Each number is 50 + 15 x the weight over its row's rms, rounded and kept within 0 to 99. Layers, rows and columns count from 0. The size before them is the row's rms in percent of the matrix's.

# layer 3 MLP up, 256x64, rms 0.198, rows 22-47, columns 0-63
104:38 44 43 48 59 60 48 28 40 57 53 66 55 71 60 56 33 38 06 64 57 31 45 42 84 46 47 45 44 32 55 54 76 53 51 75 41 53 64 59 19 58 42 55 48 58 45 54 49 33 25 34 77 64 47 20 57 53 71 48 54 13 62 51
109:50 72 60 50 55 57 52 76 51 58 58 29 64 59 44 52 53 35 60 62 41 37 33 56 57 48 71 38 54 23 51 44 49 42 61 67 40 54 61 48 51 35 41 35 76 32 35 69 54 21 57 30 95 44 56 29 69 51 65 08 62 36 37 40
086:49 44 56 60 52 38 43 37 58 82 72 58 72 52 33 22 52 37 51 40 56 28 43 43 73 28 54 44 53 83 50 43 60 51 61 46 59 44 59 70 49 31 71 42 31 49 44 59 39 80 50 35 56 33 69 53 71 92 47 80 47 53 54 32
102:44 40 76 61 33 60 35 20 45 40 51 55 40 54 78 45 48 29 53 50 43 55 56 55 25 50 56 52 55 12 55 68 70 52 47 32 67 29 56 32 53 39 33 48 40 72 62 43 62 79 54 46 55 39 45 54 67 59 82 56 79 43 14 57
115:26 64 52 69 69 44 38 55 69 55 00 32 43 52 59 57 54 71 57 32 31 64 41 57 68 49 43 67 71 49 42 64 31 66 42 36 46 48 45 43 46 70 57 69 56 61 63 41 33 17 55 26 47 58 65 43 34 35 59 53 76 34 36 44
115:51 55 71 41 43 33 23 56 76 63 57 58 60 45 49 39 41 54 51 64 53 34 67 53 57 58 25 33 00 40 52 27 67 46 48 62 41 68 60 37 51 64 60 71 46 62 49 59 69 30 58 44 70 44 65 20 39 33 57 55 62 80 57 32
107:56 64 48 32 40 50 77 63 57 39 74 71 55 47 53 55 83 34 39 38 38 63 59 59 51 41 40 28 45 52 29 62 62 66 71 55 36 50 55 59 00 59 48 71 49 19 46 38 58 36 49 63 35 39 63 51 74 35 50 37 58 55 35 55
077:60 63 31 36 53 47 45 47 40 52 39 69 36 75 61 67 36 27 65 80 51 18 66 50 62 47 76 64 31 95 48 41 49 50 59 27 74 25 37 64 47 48 46 52 37 70 53 61 38 51 33 60 55 43 44 62 29 52 29 50 42 49 71 45
097:80 51 26 66 53 41 32 43 36 49 61 45 46 71 71 20 59 33 51 59 70 44 44 55 74 68 31 38 52 58 68 63 65 54 80 78 28 32 52 70 47 45 48 63 44 35 58 57 57 47 59 56 58 42 38 47 18 37 41 85 40 33 54 56
097:73 47 56 64 47 47 40 49 34 47 46 44 83 56 41 14 37 58 69 38 45 63 72 55 41 63 45 60 58 47 54 31 37 54 86 75 26 69 47 40 60 53 45 67 40 75 33 60 37 37 53 22 52 49 71 41 20 57 47 62 35 73 43 35
115:26 41 60 60 53 64 05 53 51 48 40 59 61 44 57 57 48 73 45 63 66 37 57 29 69 57 24 32 54 48 66 51 53 59 49 74 42 71 78 55 49 39 37 49 49 52 65 49 39 82 19 22 56 39 42 20 38 31 44 35 58 57 44 40
111:70 34 46 51 50 62 27 51 73 23 55 68 44 38 61 86 39 11 33 56 51 61 66 49 57 64 25 28 47 25 65 53 56 54 77 43 40 43 51 60 48 48 49 63 32 32 33 72 52 49 63 42 78 32 44 45 56 44 30 58 62 52 72 48
094:54 69 44 45 42 55 58 48 67 49 54 73 56 44 38 52 74 45 71 58 52 53 69 72 39 48 67 37 32 46 32 69 35 37 32 31 53 19 40 66 64 64 21 55 48 47 37 66 70 56 55 54 49 21 16 51 38 33 90 60 52 30 51 47
100:33 45 47 56 55 29 25 34 53 53 48 55 51 52 58 75 40 52 51 43 55 46 49 25 45 53 36 75 58 89 45 38 57 23 35 52 73 12 46 50 51 48 28 47 59 70 53 47 54 59 91 57 48 62 83 51 29 42 51 77 42 59 54 46
106:60 41 54 62 50 41 48 54 67 16 44 64 47 58 86 78 45 59 45 62 46 61 64 39 50 34 89 44 55 58 27 77 53 66 67 24 61 39 41 56 38 36 61 61 32 53 47 72 36 43 61 46 55 26 74 63 49 48 39 67 52 26 73 48
055:64 69 62 38 79 50 54 55 63 64 35 84 55 74 57 40 60 83 59 48 60 58 47 30 82 54 46 56 68 58 51 58 68 72 44 75 44 24 51 48 44 44 41 57 42 71 39 54 66 56 65 64 65 56 71 66 39 50 59 37 59 84 62 34
112:41 43 63 40 38 37 20 42 13 55 33 48 65 60 41 43 53 54 36 62 22 57 82 57 65 53 41 45 55 37 59 49 67 67 78 65 22 63 45 40 55 21 26 73 50 49 48 51 61 30 58 57 56 40 54 46 52 62 85 51 73 52 39 66
092:62 83 31 18 57 34 35 68 45 59 52 62 43 28 55 53 48 58 66 47 67 55 30 46 32 44 65 67 45 39 37 58 40 57 31 26 51 39 43 65 28 38 51 79 49 55 59 51 56 60 46 35 58 57 45 49 28 58 43 62 57 39 99 37
097:48 57 57 44 49 49 42 75 29 64 53 57 49 31 34 46 60 50 71 35 57 19 35 30 47 24 67 51 23 47 18 51 59 54 61 38 18 62 29 71 52 43 53 60 52 48 35 57 28 42 66 70 72 59 42 76 48 24 38 27 58 52 61 36
086:37 55 53 60 59 77 44 49 67 59 54 47 68 32 46 66 43 42 54 62 55 39 41 39 60 59 29 00 71 59 60 63 76 25 51 38 41 60 20 19 63 38 63 61 71 38 50 59 47 72 55 58 52 49 62 55 19 52 61 60 45 41 44 43
042:69 55 56 71 05 30 37 99 51 71 58 52 58 78 60 67 38 40 40 51 40 47 51 39 60 47 47 45 66 52 64 56 66 71 62 61 61 40 35 70 60 46 49 40 67 74 49 59 39 59 32 55 42 51 72 36 50 54 50 64 66 45 28 45
103:43 51 19 46 55 38 35 41 46 52 42 57 44 51 59 46 63 63 62 32 45 57 58 34 59 48 66 61 60 59 46 86 38 80 59 45 51 31 79 69 49 75 47 72 46 62 41 79 39 27 43 35 46 56 38 61 34 24 61 84 25 34 58 37
088:53 49 66 43 59 53 50 61 32 68 13 62 43 45 19 65 30 67 44 27 44 38 18 43 69 44 74 53 50 43 53 27 50 39 48 56 62 39 57 66 44 48 33 45 50 55 13 39 30 27 59 14 66 54 72 55 43 34 51 35 51 54 58 37
094:44 42 55 34 65 33 41 45 41 47 43 44 33 46 50 70 44 60 57 43 61 55 56 55 70 36 44 63 40 70 29 65 64 51 49 73 66 16 36 65 61 56 49 49 39 24 35 67 37 33 69 42 37 51 99 68 31 26 71 31 38 36 56 41
096:50 53 56 55 35 41 38 43 69 57 57 63 53 52 49 54 50 70 51 33 60 57 53 15 47 43 40 60 65 56 20 63 49 54 44 22 24 63 78 48 37 66 71 36 39 31 47 70 50 93 32 47 54 39 66 38 65 30 70 68 48 35 74 67
081:48 68 78 26 44 44 62 51 55 75 52 84 37 49 46 55 47 71 63 57 42 44 30 52 69 29 47 61 42 55 42 41 81 42 49 65 62 54 56 48 35 51 28 58 84 41 60 53 54 43 72 64 59 38 65 54 34 29 42 73 72 76 22 53
# layer 3 MLP down (transposed), 256x64, rms 0.172, rows 22-46, columns 0-63
096:59 49 60 51 35 45 48 45 57 51 55 40 26 53 44 36 61 62 33 39 73 75 51 83 54 39 61 78 35 67 80 51 25 58 77 18 47 63 69 58 34 51 48 58 54 64 22 50 67 44 58 73 23 53 64 65 30 34 59 56 45 72 50 50
125:40 52 40 58 46 39 64 45 60 48 63 34 46 81 48 60 39 58 47 63 52 73 49 41 57 60 15 47 18 66 38 47 49 75 60 68 63 77 50 47 32 37 57 52 42 54 42 40 53 47 52 82 40 58 50 72 25 18 51 87 39 68 70 49
105:29 85 61 55 50 72 58 57 67 58 24 36 63 57 74 51 62 39 52 55 51 53 51 51 60 69 45 38 44 64 95 40 50 52 41 35 58 59 53 65 59 67 37 56 52 70 56 40 63 62 27 50 43 65 35 40 57 49 55 23 65 62 72 92
109:46 43 28 54 71 41 79 55 59 55 55 27 84 42 47 62 33 59 58 50 70 78 39 43 58 43 38 84 46 56 81 53 60 52 47 66 64 48 61 78 35 59 48 59 54 51 30 55 35 11 52 69 51 65 34 44 52 36 58 32 56 57 47 25
111:46 58 71 25 51 46 42 58 22 63 27 57 61 49 38 16 54 49 54 60 43 29 36 44 46 33 49 57 55 28 63 69 50 70 32 70 50 41 55 32 26 33 35 57 85 55 65 31 56 42 43 52 47 52 15 69 27 50 64 47 27 53 48 31
105:49 61 30 17 34 36 69 58 37 71 72 43 30 87 53 62 95 66 48 34 52 52 44 33 42 53 55 44 72 56 46 47 35 45 68 30 42 42 66 50 50 38 78 57 34 42 61 27 49 44 60 57 41 56 37 63 58 53 52 32 61 58 21 48
103:45 48 41 58 45 60 38 39 48 73 60 58 45 54 49 68 27 50 74 68 41 67 58 60 44 36 61 83 50 45 41 49 54 76 52 57 45 80 76 30 62 36 40 51 48 16 31 62 70 72 52 21 44 49 33 67 22 71 47 47 36 74 61 53
091:72 20 58 47 23 55 43 45 58 69 47 46 48 75 44 55 33 29 58 60 54 74 50 29 44 60 66 56 49 75 67 48 99 64 46 78 64 50 38 56 46 49 43 47 58 63 20 62 61 26 71 62 48 36 53 61 55 46 30 56 52 39 62 48
099:69 58 43 71 77 31 65 46 54 51 47 69 53 57 82 48 20 51 54 49 57 76 73 42 62 30 50 51 59 68 35 50 32 65 25 33 49 29 40 63 44 53 36 48 46 61 54 69 15 49 60 66 49 76 35 54 27 51 33 47 74 66 62 62
098:53 74 40 54 44 36 99 33 42 50 60 44 32 48 58 55 50 41 73 43 66 52 27 54 59 59 36 58 65 51 53 42 59 58 44 35 43 25 58 64 44 52 49 37 66 43 38 39 58 40 77 56 32 58 86 61 91 32 58 71 39 54 30 47
099:33 62 48 43 41 62 65 43 26 47 63 50 40 44 32 65 68 41 44 38 62 63 21 21 46 62 31 17 13 34 49 47 41 44 37 36 26 65 55 48 57 40 64 23 30 55 20 50 32 53 43 47 59 50 30 42 51 45 58 65 60 79 33 55
104:49 56 50 55 69 42 76 44 48 49 65 34 40 46 51 65 41 87 34 44 39 71 32 50 28 37 85 47 19 59 42 53 53 42 36 23 36 54 70 63 46 39 52 64 50 47 72 62 28 35 66 64 29 71 58 29 40 32 74 47 63 50 48 32
102:49 13 26 65 36 65 50 39 24 52 30 41 53 58 84 54 46 60 59 34 54 34 36 14 39 32 56 54 70 43 57 47 59 58 50 51 46 62 61 48 30 53 56 39 43 36 56 50 44 46 38 42 52 62 60 39 46 91 44 40 46 95 69 53
099:74 52 54 53 49 54 67 63 22 23 71 69 43 45 59 51 77 49 66 63 37 43 52 55 63 80 54 44 05 81 75 55 41 78 39 57 60 61 49 46 51 27 63 47 55 55 47 27 43 35 47 48 48 30 33 59 56 39 67 58 50 41 63 65
111:77 27 63 61 56 69 37 44 56 37 71 50 54 46 94 72 40 64 43 53 39 65 56 64 53 40 58 70 73 31 67 54 85 51 67 43 33 52 48 82 43 39 64 66 46 41 42 69 44 50 65 37 70 56 64 69 60 42 65 59 54 47 45 72
095:44 41 73 38 64 51 45 59 37 50 56 44 46 58 65 61 59 23 60 58 68 48 62 52 43 49 38 55 61 23 53 85 14 51 47 46 60 71 51 78 43 56 47 50 49 39 66 29 86 70 67 67 47 60 42 57 63 75 23 65 45 42 51 81
094:51 66 54 26 52 32 38 56 70 48 45 61 23 61 71 34 53 45 79 56 42 38 51 57 52 31 42 67 41 52 32 63 45 64 33 42 82 53 62 56 31 24 63 44 73 64 51 00 51 40 41 43 64 44 68 68 52 51 74 54 37 53 57 41
098:63 39 56 35 34 60 55 47 50 40 56 55 53 52 51 39 48 46 38 72 50 18 56 31 82 60 28 17 59 42 61 43 53 29 52 82 43 40 48 54 61 23 39 25 51 57 36 48 59 34 65 64 55 13 56 64 68 41 47 38 21 49 23 60
089:33 60 42 58 51 70 50 56 69 54 54 78 48 64 61 49 63 72 50 68 39 49 61 74 49 42 32 75 81 32 43 39 49 60 15 77 77 60 94 62 66 68 51 46 34 49 51 52 46 33 50 34 55 44 38 51 35 62 59 59 39 66 41 62
093:72 54 72 54 42 55 56 51 29 31 47 31 47 38 58 55 53 60 81 51 57 33 53 68 60 50 46 62 50 50 53 36 60 55 33 56 56 35 57 89 24 57 59 36 65 37 73 60 44 92 79 57 51 61 21 60 38 49 34 32 54 76 66 42
094:53 40 62 40 98 64 76 21 24 52 48 36 50 53 58 50 69 65 49 56 58 39 56 55 51 42 64 50 43 45 51 69 16 40 63 53 50 68 73 52 46 58 50 57 50 39 50 44 69 73 89 61 53 62 54 72 59 79 36 61 58 34 62 57
107:41 64 40 51 47 51 52 47 52 89 23 36 31 37 37 48 60 67 40 55 77 35 41 73 39 46 29 35 54 15 51 54 38 42 48 50 52 22 53 44 44 20 10 44 36 48 75 60 58 40 59 48 49 66 74 45 74 49 43 37 48 65 53 47
102:55 54 33 40 36 58 45 27 54 52 66 72 66 61 44 42 17 46 59 43 53 56 61 64 55 46 60 65 41 65 60 62 49 16 50 37 47 53 76 52 49 48 31 71 40 51 22 47 76 71 31 70 44 31 45 61 89 55 30 77 36 37 63 60
082:39 70 53 45 43 56 49 61 44 59 64 63 40 33 31 19 46 45 39 61 38 65 59 74 43 47 43 37 57 59 72 57 54 26 47 52 64 52 51 26 59 67 30 34 41 72 45 29 92 66 12 28 34 62 52 53 76 58 45 41 36 43 64 61
078:77 75 46 18 44 62 53 53 42 61 67 38 54 19 29 35 55 45 55 44 44 70 56 55 58 43 33 42 40 40 49 67 17 43 67 40 56 44 67 47 49 34 55 85 63 47 64 52 47 32 65 50 63 67 55 60 76 55 89 42 50 46 38 77